Part of a small language model's weights.
Architecture: RMSNorm before each block, tied embeddings.
Training: a variant of SOAP for these matrices, 133M tokens, 4044 steps.
Each number is 500 + 25 x the weight over its row's rms, rounded and kept within 0 to 999. Layers, rows and columns count from 0. Numbers have three digits each. The size before them is the row's rms in percent of the matrix's.

# layer 16 MLP down (transposed), 192x64, rms 0.22, rows 154-191, columns 0-63
109:505524514517491532506473464518493480470479470500491493492476496526494479462507514506503506515471523494465449494492460511496564505512520492529495469457522489509481518516523469522587477470523513
097:534517525433505471545521480520523477479508482483475540495512496505498553474487512515494510467452521466509493544483457512474499510505490484460505498487547518467496465498466472469500507495518502
094:481502522493488530503514486505483482514509530503540501497496499546475465471524486510477552578510502520528531500486472504543499542490512479435483490463501498502506511523485495493501524532501555
090:513530519544549499508517478490474508508446502464509462550490499482524483540508483495485502504480493502471497464446491546524497511496449520506490490535524517462535485522535492507510482518539493
110:506501458438533497464487515526492506484495484505516545502486476474496493424490544449463487485482501479484471493558489497464526510548507491530490503478491523508490491517502483492497525474497491
095:499473483538463507514491475484524447482503455518489479504482501475552468530509496466467482495499481490512517504496494517468492508473481515522474455558478500501426528498466508501521483509508469
102:512452516518516493549482508490514490488473476506477486481468473502521515512511516457502482511449505460482504508461467505504468473495551504532539520504554481483512546468488506490498438508508506
101:468472564462497514507511513481532500510513513532493507477477486488489500539517488428514471494486548483493519511527511526487471502466467477496512502559492504504536517469530524530519473503470514
100:526504510444523478541486498489462471536456469519479515520440504479513538558497548503526501503520513493532501501499550506500506514475493562488514488493501497467473509500515528495522507498494515
092:503511528557517457484508493463488511474504487503493527471444504525514521511485519503532492503466496505517517448510524522502491493549545502506509537462505494481515540528519515485550536539478512
108:502536483509526525515475479485488525508494450503522540508527497464480503488559534504517451509558466490498498486475477507441510484483507559498540491515481486483485498502523511505496515515507545
085:488488546455492489496485504525518531488485453502516484528521492455516555527504484505522484492500496496538525512508494438500492484474487514544490501503509496488485550543464510542535452503523484
085:464543491515519510510511486493495488478462485493450545489536458469495501539498482471501494505475526475569543477519498502539469474533485502507489495498482460460529508514491498503542505498517532
115:507533497548475473494488517499518501498484464506480501490461503482466505537470512508472509475524467526534546480527484449539469506476522480474511504497492468471513472529493482466506444523497458
100:436525503517534478503457507525476530494528486475513505507498465490497514512488502474502499510486505477524500509477471515511485569498525459527543500490481528487476513507494444474517565492473524
095:503518525494473486460527527511516473523535490535517491528441505524491419474481540487488501491533499537499455507477489527499517485493505503521457478494506513488485477461528516543513522478496506
091:515465527466543488487502475480497533459540504432543495495480518500503498489428508508511468508510551516525505454517476505486503506486508455549492514505495502497525509486505476521508481517479481
099:489431506485467513505491529473486508520479473484425527497491553535529484526518525514513521481556509476500494479517497495462515463482516529496513490501498527515493473468472525486495501528522479
090:472512545497479546553527504514500491504484519500452494526554525485469442494499505490503475498506511495521500493445532520520466503494493506511486479502500496540525533505551488454527508473485524
107:454502478493484504448512496541483526478552466473467497510537496452526526503453499519521517483522472492449487473511479465503480520495508499533506508551505508520481466498463500481514516503481528
091:528511495491502483488509533515472499462525532499498524450479492504487505483512527461476530484495459474512479466509499457467489498498493488569460473464503516522518532505494489563483500481543484
096:501484500527508492494516490544477475469473542511544570526476511487485480495505516466478521513458502534518469483474519512452502527517484475491469518509504500496510504539518478502502504462537561
100:543543531526533532442509501495505475498498492504478491482524486497470474484520546503485528480525507495506505483458512473478488525521473500532510517467460498511537517553524493520486527472549531
104:505496503587501543494508514466515532476488460525520459513497500501506497483473528484519517476503513493519516477515506493480507460506508528496494522469515461488572472497529509444515500514499474
107:494502517530482475513483490525505510479481447481487480534509509499551520470534495549521495499501520506463529514465481506478471502510448505530494523537504500551504536465496501548527511474456485
099:466483507515547473510481515506469474472517498492509464447459480492484527532522474507510492528506535525490516509512499502543534515490473513470468472518471537509555507511526544481448514510481498
093:520502505558521530486489494473468509510496488496517519440470521543491511451466499459475493498489510519458500508513515530479525508477481463524504484467500496469537491431496485498498490476473533
089:508495485561521449476503482505477478513536478518490482477521436479499520474483466477500522499489501507494470514534549447510526494532540500487489488481488540540511490541495484474516499523486485
103:543493551510504550479502430477481495460533518501502479478509470503551486509501487492486516514471516480532475536480476560486515512525515512527480462530493482492502509537520489497522495500519475
096:548522480546519492504537519528467515516477441478496478504455481455504526509480483504507531493526477509492490449494473466507515459515509523510515477506514458498466472465529516509494506518498457
095:500480433498468491460524491505473482482559501489505512521476513442543532480491509497506466474460485529492500477540500476516497522531503529520474474533521525503482493485501518498498539512495453
098:490463499461448491508508484463514493483489505513496516487411474496516476497502529492465531552465498503520504540513489506557532531457487490514487522530509523495516514471515507524501502513485494
118:491471488481541522462485531525503535507491510555536524479501517505443534494462472498501500499509514494528528546508524478493541545496545462481507531504475496465488510495492498529487478526474480
116:517513504485501528486465491532544492482526502542543474527554498470473500547500470529482524491522485540514515501540503526527506499531487525514534516454484530464478497517514503507495504497560496
098:461492503505487508525519542533534513475517470466548519527469522525484498462482488519473495497531498491485488493485502514500509465494531486459478540540516516501512441441479497458494514505489537
098:485525507557565504463499522507526496505511513484518507519516465500517492504486465438514493523528479505503498527541503475535498492490522446501453488546508486500508495456515515497514497465542483
092:463530553435524509533518513481509562520493490481493529484468523475496459506506526484481506486523510509457492498480466521491518493455496494524514507540504494520529525466499534524539490483503522
094:532492497484460459508502525484503508505492475503492531473492494470485510486489512549493468499513502505493504574531499506474490540518520449527505547494499537487489509571487450520520487499516481
# layer 16 MLP gate, 192x64, rms 0.232, rows 155-191, columns 0-63
090:531440512462469473529541456488478470481485532463475509522487451500485543466494494518509537497508515478492506503515470496485472507510483506487516471507550493469529451506491486488491478513540508
094:527473472517506502496546522463484505466474469491477523542488500518482535480481553512492502475495472477512480523518504512534529471487446475493541504519484531511466475521520526535511534493466535
093:500533504475526518525515475516520489527472513486519446529459473498535454535494487450460516475460452531487453517521491520520531504518478487513468499505487504482522512518501502532472482474478510
109:484476478544540521523540465480493563486468514494535512481470486498450521501500491437494501522533497491485469494538524518446520524500522482478490492494496506514497521486517458494525511482524519
100:480413508528514496510480513520470539510482472515506467522519518526497507528554511450537534513546519500514508490485511503495464494521458503524510507520506519507522523516530530470471487485490513
105:508464493504502480512531537469460485485474542511492532494536565470523481503510527498458460471521484515474501539518498465496482555521473491516520474508529471481506535513490485533471503490495509
085:506480552536517465498477522509474520451497516536503516454527451499473470493501470489521489524524533494518488497531524512527543503527450485518522491521519538500493495556495498492519479496483533
106:500494548517480478453500503499517500530513468512495520472546479475506463484513539500521502447498458526495492493537522535535477500551518499508485537471517487522446462523493502507534488511486480
098:461508474495504476480519493528532501545484516478495469479505489470442482493490453489477510449545536473487488503486538487511499489523512467484444486502457520461523508478522458500509521496487496
110:508507503508534478478459493504506537476490438504513497528562520486507486454504508492489503483509480514494494511453509494477488523491505460506548573508467462520482502486534463491527534493494500
095:471512474472514500443443472501494452493500469512506536534513484500503504439475516493515476481483522470531545495492496471497539482489527535508491489494490463514545479520519486486500493520542481
104:507509481502526462520510480471502491521520466488482486495501463496508461535479493474450490477514483525516533456582502512537475462507469501495466511475477515489512521512474486461522490456503500
108:508519492478511552500528511497506528480466481465542522526497499533472495496512514476534502512482516458521511475497525528530534535508449500538457490471504470479490535538505482531467548512498497
095:495488508490485488482527456483458512507497490470527507515444517491471469458451484496514493496490549522476509505504504483513519550516553492490543485507487482468474491515468528482523507440503527
087:495507541500501482501509547445533496485522523536528500538456501491503470522537475466488510493508530529562483529521501531489521497480508493502480516502522530515514546472525514509546511511546505
095:501525533518487494474485538507536477502511486505509522509500541491503471499519481451534478454484465493517491517540510509476461533516526569493480471469498478450471497490518523500529537481489520
105:542448514508487527571504513520527521543528497492504464503487429501496447482482482507515488540516544534493516528527498520479486509528506477465526501505485500484477516515475492493503508506485523
086:487492514503490533478499491480504534511472505547515493506462532510526521500505524495521482450495491497548434520488492444513497491507447502525519473477540481497531481456501456464493478501488494
104:477456495483524459477525504492506501496509527460485512533536461479496535518501479479521487508493428506504493460500504487506509527496477460505532471534509531503472527521502462487502522483520567
101:488535503492479462492484510483470492498497487491467503479544499514517510553557502477501540491529472499548520512486503462482486483460483478478500554471512516445522550493512496520490462506505515
095:495484486516521509478493471497511562540508503515545431492482482512435483493483480488500506508497527498470481510503534502477465510529470484557513478457475504530508511515485485531478534518506488
100:490489554472541475485494515541512518490534473542445503528509491503523483552514519499472536472467508453492530493508477501454516498479449513486485518524508513482509500476520472478505511469512521
094:518503507550508512525502512454518539474528494455519540492477481509474526524495499507500479534492493502452492461448517523478469499512472473497499493509526501502488492521545538502550511494547540
106:493459501494530485522533536493485530491458500526497512542508470521493512490485473470481513488469501518511515506453495526469479511526473525535531514515533520583471519458527473510521502510493515
102:479447528532542494525507499479536500453481521485526500476475523494482477503480527524509458559522481489511511512528481504522510506509557522495473467524510514488499499507498530483514567531489482
099:500514501499476529525509494537577503463500535506459456532493499426490511487498514454520526492520507472520479458526529493499513514525497524518526519533489491497500509500514471477500472466520493
094:530453495520495509469494519504501491500499476427504497476532453479531497496517518468492522562473476496498520520541544467498534490477464488457527499509500502522504512534466486504510496465521498
097:450507514513504477497488491492523538556488515531522540518496487505534515517484495533522494505527478510468533434482541482510488490463489514501480506451534462504491525531513529518471489472474527
112:477473530526503502516488494460451510535506515511545502497520482451544531494510508485542530531539475511464522492486481510509496476508525442488494525520486477465477480483498462512493486497506556
089:523483499518479549469471500469505499509494518508498501497500477437526515475511534452454531470507497485512478474540536491495473453540508516475485470475473494490522495463512468534503489514542502
098:517491464484512521491509538532511503500505487521475519450542480510456489460457488528538476496515452554479460464529517464493493501482489501480511465485516520516531494487504508517511493443502516
102:480440513550491509476496506493503538503449513492517528507479447503496465535482490489528499514523524521488501532498476475483476510512518504562519547507541498494473469543500515542503476515497503
089:523512530506495547521481495518535500539539517511515487530542521535498503464436514508478529508557477508525480488557524512521467499514513474486519528499533493473493507480519493465462517497499506
100:512490475524520471482481479469501523456525464467487504488524519472474524509522543503477479544478496510536528541518478516498480518481457487536512484495528503485497474494539504537423504502492504
097:462478494476545512503488535499477491490472513510498551441469508503432513526511492513502485532568498513534513504475512515508475524529502519474530472477476508505510514525528473493521490468515522
100:494494488509516523487482489521446497505510507507466457478575480523485501547479469506476459473498492534520561534503534482498462494500514477494527510476529481493506530515540504524525484494483522
101:466461538510525505501523469460443495487520506501489546469493496482507487516532484505506457502512508502495481457496477460494483489478490538456525470516480464556496508464492495506518521510456533
# layer 16 MLP up, 192x64, rms 0.233, rows 155-191, columns 0-63
094:477479513511472498486474546489516484499535506467502500543574511483444524504499537518494465495504518523488503507516502521517508490509490498518462491546522540542475474514474463487550512496522480
098:534481483497480526510496524543461499476471486500527536495509483483499482516478498499470486518460470512527482525491575521456507513473514532502469480548508494523529559498504483500478497507453500
095:516471477524475545442461529493527506529513496477519481479546512497507489527499478505502529481516479488512531504539496457453487501508500468501519465460510512525485475525488522520518546457516530
108:500533506512497493469496528469534440518509505533526492528454474486515459482508529471493494460455525478490503495512522482504477468509473482561454472483506462518504499521489547506481501514481493
088:561492493536465496543534513565484484501511512546518487484490497503477492493509492491476511504518542534477487476476462510501494569491525491491510487492476507440475483531518508494509469506500525
101:481522475576478467510505462494478496485492489521491511514483510508523477500513541500461522520544536546500477499504450503517535503500508446493507495447519483526487499518466487497451515517488497
096:435493484478512477505501521491575510497461519477477528478471512516476495530531527469478481504460466460455475517498500490487527482504499526494502522482534509510533515454520487476463504504492505
095:488495524498522531524489513541501472528463490499517450531521515458499445495516447492488485487514506553502534487486508493498477467480490519500524501525513536444504491490531514478490554476481526
091:513527529481473556482482502515475545446503492550507525514518521513523482516518494506528472479480520495538478500460518491491526511512475541517489507501494491483491514504501526498552516489562553
105:536511496469480535509512526514510475600457491501503481491528519506501522468485486508490478467503495537495491484535497508509486512517510455496513480505514471526547501491479470564496523485510508
088:518516481513502503477500507494518512480463461510501501507526477498497488446464502519518489497489543525575525523514491499478505456458490510531498500462500513490537507497525520528539531508574503
089:504473486464489542495488495508475487506491526454482498478542487429527479465532506506520472485465537475513496509460477512486554521537531506510490502485541492490512473481472506545471501516505509
115:496489502475500470528539504506479497500482530511552518531500531506527498492500477519477494492515532464478525487489523502544522517514539541543532473523485502447507509501540523501523577479511508
097:484497482472526511510473534508530514516548499486516510537511519500498456448518483518534470505492464505495467480530541502501525479478450434506518491475503477512491504452478497459499520473491475
097:462540473503524502515480508505497550486509497498489460486512492508510508497507443495509486460505456456502550488571507506528488473522528496508544497505504538510497510535508494499459470544491480
089:524518518514487491531551500474527492445528515530463480421522461480510510486480513519509533467497529472498524501497492487480478498507502516502503514510494563506497515536494540515514488509449492
105:524495538526479535472531527523496531499523517456495485459497482466507504504483502518547513466535499523441512510473550507501510473494532506462487512487515450516478543514488506534516474476513507
085:494537491486478487495491525528513548502550486459522503473500477496510474512508492476491504455512473490469458530535508519503525519522539498480482522486478522502479464526417541500504482478494486
114:509508507498474466502518524485517521553526502483481526513513511539498453502482472496508493450470548458499517495493473476515472467457477498548475492528529508497489457499452505519493468460481505
088:459509500463514512494453489484519478527497479542465482487547533508507503486520447529478558489523500502492555506486490536518502476472559499491512510477512499525512476519478512507493491516488453
095:445532479518509473481512506460504528523519493515490534531465488513516489484515554539505502522498514477487538492549484512495526491480463509515537491486471483469456524526508476510473480480518556
098:489499484489489501487525515525532489539503473507508516530525510498461485481509549502531537467512508508491503511484531523511455480514538474570528500522494480494469554518509500489471500501573496
099:518476504447499487474487492498480489479478542493473517507515539504507513501495503552485493556473472519460496548508502486512494541480473487511515464551494526527491522532454478534470482489470515
107:482540526504509534520467454506505490525508543492471520474566526488467493456471525501466488512468496535505492481523457496478475532499497504492497524479487506485541477505495538528528520521542503
107:456460479476447505482509524539540509496527532535476498491515454510498457460514498487514532496479510519470522500493517471534476499568530510499533521504549530494487524496500517489498508515508508
105:495478512477506491471526556519499503450536543497486488490502461466530489534473464487482504455535488481487494498521510491507526546518480534542493514501487544514524562513504516475492506527503518
087:537519561518505466476510497488511497491510477486495533498556511544491505445504510497508458517464496493520520506484512448527511486501496493514482503467526533562502521506514500447493498542483483
103:511516501474492515506482501515462504480522513533410500480493516528530480499450440524504531499454505497475523492500483487482507500488510497550483478510463466485499510523509489471458523499513467
092:528498504498506498474506511458516457495497515445477497474532481513474537534504488517495442463505506531515497531486524525439503467467516504508507495551512522492457512501493489494483523561494518
099:488510487497555525479487495511542506528522490475482506468525505493470545531551495485499505495539490446483490545435484526496481487480494493497513507476503488536528530527529488548520494503514525
104:492500462463524510523516475543477500544500476526514506479520486453482536511521467499524504454522482541510500480451482468506467536533495511480518454509463494481489483495512464501499525531467481
126:471501436501554434471493511502526508509499490516545504490508505488459567515484472449484499498478521504513514468515503482485525500503514500453457523512479507491487494490472493473512526508469501
113:506510490480495465468471488542507521479530467519536496562522479478476517566473469486501516525512514517497494470508515478505499499511492538508518545458462519486535445497492474506510495511530487
095:505535497505513505505493458504517448513483506497530447539535518502514485459478522471517522539474451513496489506512522521510477563464502480532493482487495522514486510497519500511569499503462510
102:502522485517513501531512474497480524500476528543477502494461564504507528489493491504489515518495530504508495473538543481476518524530474478513446496490561448502489553516526498518530507471512504
097:516529509468527499512480506492530502517495518487464456499444460445504504511505539481483530480508484456499459479429519514498466518515513490486499504525480475503509497467515510555509516489470481
088:470470463486531471461483496513474525493500489478495518545479479477472515498524488497440537448475495505506466454544478466500474503540496541521485475504494525511521497491461474476484503518507490